Weights of a small GPT-style language model, trained from scratch on English Wikipedia.
Size: 9 layers, width 320, 5 heads of 64 (1 for keys and values), MLP 832 SwiGLU, 14.7M parameters.
Training: a variant of SOAP for these matrices, 275M tokens, 4192 steps.
Each number is 128 + 32 x the weight over its row's rms, rounded and kept within 0 to 255. Layers, rows and columns count from 0. Numbers have three digits each. The size before them is the row's rms in percent of the matrix's.

# layer 6 MLP up, 832x320, rms 0.132, rows 211-244, columns 0-63
102:140151120206206115134115198179122101102117108101131153101109127151160132142120139175135090044118136172084116104138072122104159116148141097117124123120185077182194172091060136200121033137115160
101:081116149090119093088127133132159082142045158106141113115130130119095076118163128066154073151097058119169086115126159114160120105163079126101112119113122084184195107145107102053158204152143171
096:097139189161150126100114145112181124161133143118109168139063165166166159098060136109128066107114130101120083087148220147144114106094100177108176189071098144129203178103113149125128155060129105
103:043171104131089141126087140131130168165140147139133087126126161152147178059100077113119077131129091144124068073117067105153115116126128078076129079178077106147130207090081141168095120126088118
099:070078087167175139135196109129086120144109129117160141138063126117144129124135091114140111070154101148150137147108052109091119103062135141156082114184080068168154134153183113123120125146132132
103:105187133130207133104099116176177120108101088111120102140103120140099138137114127124098132131103126137164141091141065131107209113077114123080149188122167099130102095145161138084154137217080104
103:112135067071081139165102107164179100096113086151069095176188121108135135129142105127098178114080144150113111065154177106130157084083135189097118099145123128052072131090105076111142128161117143
099:149138135156116131080103129109050083153106154114141149152156128071141117125076139158176064102149120170139119103152125114126111156194091122120122145125160153182102125107124178154150105163174093
103:105126096121138134106133155127128092118055140143073108160147099113165116128130156149106177141155159117193137208115068093088115193112094163139103136122145081162152130188112079073081161077117107
099:156139103156150108093151169155104125137158119096119120123150128145099155133140149123139133098135120161103035092185144132149164172048135150080090088098115145091095101099152153066099092113106116
110:116085160177140155072128118109149084118119116090161107134132095149123135060126125135148101150079124131149052130125172152113175201110190121117107067183122113076127112077037097152084110144187112
098:109084099136126156103116138168116100190134160086133117146175187132117147075087141111059099145163107081078108161125162140140153111130124095087135146137132140195094055131082146166090175078121099
094:109144166154104173095150115153168144149123099131113179111145115124109092159106194140150137108128076094157120151121110166103178118127105055099140067148112137172143135138113095191157134178123139
099:126153106122158154138140122163106140161141146118126078109160125103103107083148102158136168124151092145141160156113112142132137135094093152108153114125190120151069154109155123154071164180119097
094:134127162140130072093119152152091162102126115119139099092058167176147160108131158151101100103082162141103120062183072083131108126098107124153157109116187072116144127131063093111115078136139096
098:111142144157095120120128092115066132123087112129198112089167127142118151167178098124075142109116101164135170111125150140147111122175147151134136139109164095163111114183161128155140143115094167
099:145098146078170131129110129125137086151126176135095166091145087089127122151139107084132152148124131151130165112087140109167164145110053174118133171045091113162078092113129150133149130097142123
101:122175132158164123130103121121087103116094161148154146125125156102081121090084134099091102158127145147055165077202153160160126131074134133117159128075145201173078167159134091069129083146125091
100:154065128111130103112163077184108081116164128158132097152164143123102123085122066140133145159147100145061093154119116086136127154121144158129132098106081105117061109100164172178124063122173119
096:158157151099190098128080162087085132149098100140084092098199060109142149068111138128166132117200070136119084111112132095093178137134168114089161142169092117096069190163128174099059120100110151
094:129111134102132106147143090126051099101112099098165167137173121123114134176123135114104201157073159114180128098099188109113074175129044121113126125150108144147086080084169122187099124148087152
097:165172142121156130135116061102160172099091116141125135103118180122106132154134142135135087128137123139097136172080171224196126132126060133167074138150134208157178131099111154151087054129073109
100:129163142083149143225147092104098130122124130120123108139163111142112080102137134153098147178149150117113103122183106140129155095111143066100146189147150163090141130146161117123139148118061179
098:142102187146165159166114132209151176117130109099083110140114026128100140114140151120146131110171132149207186165141148114115115084108082113150086120131106069202114135156144066099128138077124122
105:094142162095144101138156095080147107194123108163114154150160082111144117148132117147079132102127094155089163044141067092121144157133148124128106107128086140118087123124152132129069109103130082
107:061123159129131183089112112109138132130140142184178144085132074166098176149084157113091163146063137142143091029181135111101168119168160137077109106157075155094161074158173163111134148136118132
094:099156149144125150098114109171121135126093135162161185120134129140114102102114176038105092117084122131135069160104167115156171161128108120066149151135119116085145120139203177106108137169157120
101:160156070184103117126101138155098157162147127077130083096137151134141066062113176185118096047163123158105139141138126147103132123052120124163151092094151110151139100212177190132113160141174134
105:163114121173152113171172144091194064096184070119115123153095130121097120172137145109043104094138126167126138055156107102163086219164100084180058145112124109155126126136091098136169122135155196
106:164167109136072165136164097106140053194131111147127125118188134179189068141073138149137129137175142169172134136133095149151159145154119114159123177097065093122125188107106147124114087107085076
108:172145045200135148193166096131083125136102102082119109160151142169144140168066135150149126146129116163071123084142158136124146188111119172193182142179113164137152096170101135146179075110166069
103:122138091202095124128148184077172143149125162106091080154184149115183221088082141103092136139104120155148152132111129093136153102146097118118187072100198153162192082159111125164084149179131156
090:098149177149075135133175126096117142100081113142115098091152133075148169133129090133130130163144140141136131066124119123105094149109122181135132139180123211137177139116186150103126167137152131
101:134157117113209109195127148092214134102103068094139132144106123156131147149113149111152151125121090107170111140174114209083151062144125145084108163181142137141122185158107114093141141137114131
# layer 6 MLP down (transposed), 832x320, rms 0.124, rows 211-243, columns 0-63
104:116071143106086128127099169102077174093146129127106198143170112166138089086101144100153121139055148127130106111143201069114109118128101140113055086143089128111120186138144132119134160054192106
100:131130154122094153110154139130132165103154103117117089111088102129126110100139203118134137189188131116109136137131111141180096115064094154081183125152119053114155140096102178103102156177110155
095:084125106096073168068093123089142100130153143111149111108107079176142068152165090132084151128123125109141107100148118126110116122052087139146159098137125098094170164144149121128133111089084150
107:131108141105103063144128100133114087094121108139118122138121161134095103064051163082136116134147120173192111052221127163207095146172130133155141082138091109133115170151111132119136091089181139
099:158128147164122153160128130137124124115130138119120107075111089151178146178120120119113129087069117141181162078138110144090117143139118134093152150135164169063130153157124103032136142159177142
099:148103120179118135160142150199135174137078136124157158139140083151151157115136105102154170146140122156113094157106141092177146096095104165142154078070163147175139145144142109127116100131103146
106:111164179126106119114161108090120127157101143145174147118072126166056168118086114116165096148166113119109166140121106128125138115126156120159119147138162151214202104095142139152110063164047167
096:088166096158138135115173138142164126111141163102108160089096168088116119145187100107102158101116140147174156155114065144123168086146151131122143116116103077085161176131102112115114098140110121
104:180152168112101155119125101190149134184098101134081146125112170146151155183126099201126118165183161205208133109138156157077076170169116091130089119140124140097120104114093146137145093122117096
103:125190095090121151118159077149120138152182125175081158127106137033108148148093145170176110160147124143136136150107142146123160181097095143152146216112119092093114101129121188113165081111115157
103:099145148182124130153162084099132150180137129092142129136087155126120124154151170071160119111119123130136114122102078171118112132154133121091140212181137123177096093119064098127184155131124114
100:124111131158129127188111125079127154052100143126148106115146070116100124230112088123109172123160113120134158126129130126157176139117078123129085200142105138124031128151173127131122109172102043
095:078145076113164161074093104111104138131133084149144107163174111171127090115166086075102162117090192082142160143147150110118129109037129105170124140191154105080188117118169120088120187146137125
099:154122155115135110141123050098196123156150069140090041171157129102098123105135123085126108131121089174082094180161117127112122090096043068156108103145192152110088097125095135149168083109126171
097:172087126144111094088100132068202161173133114084058168105151137105163151124116085126124128115195094154110083085156054108155121158131168135156132169096107142152090118166189138114098155109155069
098:159161118186089139083099127155117096120158123168062139130138139127105153162111107081206107123124021133130127096124155113099078062132108213109141133103102165120104135133085102165107118159144121
099:082112120123124156133145102059172102086131126148158105128129149088217135129133112155156114127135122055103167071069120109141197148153107105154170145055154146123156129115203080156139154135131153
104:105115099141147104126165116103103129113112155172132104117113086178152087085145159108105167124161161105121101152053100110123099140112114119174094127153136165128155181140141132110109126129094073
096:174104135077190090191099122125115102130055115140134138090116155105127159069146166097157116085146153145150121109134147119113117094129083143178137121110069117146106169115079156124091088201164119
096:142193219082105109066082137177134212096135203171189132106134115112122156079140147093158119102202068119089104139095155081075074071178087148148152132106089126123085150183151138162126116180123119
098:130136062108118127058074170128172097108099076126122136177125138118117128089087149123111131155173118111102139154114139123088196177084102128119125138096109144075140153113147116139141135073103160
100:146109126170157071075142160163147146123082119144128122168149103123140165224137167113149173128128122164114161132089137138085122142129134084132114162107139128159118111140157089154111074134160111
101:090132194127124078136101141123092084140118149170175131163103085137143143099105091087121073074072095119151112091159125091141142093147157067200069196122115175069136097125083100147125141147122118
104:137128141133165128085131119136135125185103134120134112123051165147065112090142120153151112117125102144189089148137116084089135150110099117113134115078130113116178153115166149150164178146153192
106:118145147132070064127121155125127138120194116068121033094214070111135096131127106096168116138178189087157157164135140124035127110123123138130131116088061129109159112144123159162133193080058123
095:197105088140136167133111125098133195134083144145120151135099117163144114129177161128149151119040045109106131091149191142041163102121136096175113152136130204132150149080135101125120153133119141
092:176114159195141134164146133115058109171126143134156109079170120119137168171129075058110150154105113101128104119117113114134152111136116067140111098107107135119091085085118163136154094120119103
093:115103056112140100111147127093097124105167138150156150105149127153213171112132154123125123143128099130125152124118149133099161174088131133163132139158082183117150131124140143170163137116132159
119:134089151084163138068160158154126103106114130142104165142116101142110105077133108208166089160075134168092109182151152131152138152070117183128188119150163146149082082102047129153176138108173146
106:106129134098111142148158127107134103142125139131105116122151094085087149121131090132077107052077111141142169160149114067105133191157117140114162132104137131144126153088220112135156126140189125
102:143093127130129149109150133133100159173157138163142079099105130087115102155168135135109109142128132130152104156167117106120095037135158167102095222087129148143099145110179155104205159151147172
078:139145062113222073089128125131114125110086141117186135116067062137119131179177164151131056139078119134105167102124128109137192063127061161060124188049169092176121162119182113098141149077095096
094:109177170140112057164079128119132136126116186108107107154144104132115155095174155157098167114118125064113114109179130111176173109154100078093127126099121107137172085097139105104092136135146125
# layer 6 MLP gate, 832x320, rms 0.127, rows 212-244, columns 0-63
099:132169124121154144130038156092150132091142066156110204122123098095092178086136133126147142125147093106149154145109135086091105109137148099122091157170202173135137143116130102122080169124129126
099:134165159137172110147178081123199088126156087097146142159084161146201138146122239103092158133131153117148176101152140123158121129152063145104188167139102133152137089114047108124118097085079168
106:163130181132077042112097153108116167157156158149123149105141086097143082116159106138113129090115121118192231131134078126088092108104117072177151131155145087101097165089082111107092144133032110
096:099062134087079111215125068131124132138201169162090133093169123148104152126168159106153144082135179080147184140160147121145143127160093091112117114074109124062114080168073098082147144165125132
099:132112132055203135114149141105115034173098111125148159125161141128115088097124132090140132172152113155109165061151112033102129078112174141148081138130141119121073112121134098154143132106172189
106:124136110108131100194131088079116106166150103080125126177168137102128157131115175120162139190159133136100178136113144183139094152142101107169064139101140158157135058177102073137065069118075107
101:131154144111132131105171116192124086238148125146131113138109106156119183173153139136133141128142095113168173131091177080104161094169154138127125120087123078159124104177144074143155146129123153
095:129133137150100159104093080173145104168155116127103093077145171069095131201140111120178101104190121142165168102120152144043133175147143135086172115094091134138151157070125198128155096136199135
096:140143152106090127125180105155155132132152095160126124138081102107080167123057158124111118174103111112191123106143045107129105185056080147110118128108090123156117099128139105139144085144090166
096:154176134226144155159138172142152094105147106158127116062100153085159137134159178179139184159169089157160160145142110216131107132122154068204127112140132178151130130178080104146158109071164075
096:124138138158143101133108161126141192132090136111093096127099082170082126167112102120172209112117184162182095156122185125136112154141106183149141120117082117125123167054160111108131131150162153
091:145144139075126160109116109152169132158162092120100130123113155137081087094149070150152134100084195128083134113172155116124140096079117120149121116130089093097161146123144094131139166120147159
098:137092126117087126147140139064134111102129073164067145101135148070169156131107159121156114095135156117128136166141151088125088073119160134148097181142142080168092094168107090111112237124076157
094:145168142111107083060091117147101068123103109120148105149160169114068058186218090114074097141129108111056135115073103114120125159136109118170136100171161193121087190109117091176192121159165152
098:126099160134176053114187117161059178118134099117137075119149145128166144173167115139093183129118160109134185052089171139104121157131124103064180117124155068121063159150128128108125072145098138
105:136116164162044131128096155094135120106133159189140157134138104157102113141119108148097069103152112111146097133147139094104114113152157145100109165183175109124171148129111170125114084156163145
101:094130153156143136124108180088110171143168159147146127112131130155168123189112117075130207158113151152083050098203141120121160152165171129172124092070138174067100080117071156174117095133137179
095:077097136163099120110169158084136123050156108138134154169111156166140129144123130203126114131081113146112192106108148147111172135130132141155083113168112122086061170143169118118160102104123171
094:081137148113089133114086169123117155136114143110137138117134113105138155116061177131150197119149146083114103132140110126090169150211121082126111083098147131181124132116083085107181153165120158
097:112137145111089092062139120124095177095089129078097102129160123082085140103123107074105117098119126144138152153073153094145141094028152125140146120157142103085110141090171122096131205088127143
097:135105077122202152139082083144168097123154105106074136117134096109160128105155101127122175140140160127108148068068094128119092132112110174082115179164107110140123111123127119150128129146071126
099:067064174131179180125124144089141095191198101095142118179149151085122089142119124129148128081117130082091155138149121135175142175096174123138029115142083084147112212156166103155177186088116149
101:111130126136113078112103091221139111126155118145089115099167119166076132151119159116101148175169203172173119173138111160111168074199115103110145131076119131131149124172154160127153135119121174
105:110076162115106047066183165126089105112130092154120105164102125126100105159126136130098107092118147136129140146117160100099167131162121089155106112091140149168190090166169113127139080120129048
101:104119172150110116150148133121150100144168126153128146080142130122181208147104123109109169128074145140103110137108103171117134160148115160086129139120095194130119147119090111143098138194087148
092:188092086108124089131103091125143116092149119143131093118079131148121155175139122168132194137148130182139145135141116112148095132120149139109082173103101133151121100156133103163173114106132152
110:147181135164146069150156127144144079138146073131161140113179089127153213130185090105135120151150109149122087137173130152154041167079154077160175085105114162120148106124126136127128141049122183
109:080108151088155093143109134149098103066146094130189086145120134118133047094212168126151133104091141140078158085115128119159131114108111157138129165137133092143082148083102173086152161115124156
103:101122129123161098162132107094093122111165095166107154124055180153164150118170168117117193174139150127164082144154166172161111132084161136165124081106080094101110113161135128160121115119162140
107:096166079126089070113153114108115121141151134065118106127177135110107103079091137104117129124073120104164138133130135177122110171215149045089119093138109140086171107148090098186138075201106120
106:151175064157115155095153127120125147104133143153061124123140119084184065173111145104096162142128158111117150112192142111115164090125147139123148068156105080192130125178140112190057173108175143
098:129158068154138121159067153161021120143110056055126159120049156131123151129088144145112081141135147110136129152188164102163159147080132115128098153115122082057096109121103217117096152176192141
103:119093101116079154123172122179132115153157138160130073115142069074092070147110181153170160181106158074146100034126176109148084145156143163115086038108112134131146144125145085154094081131109115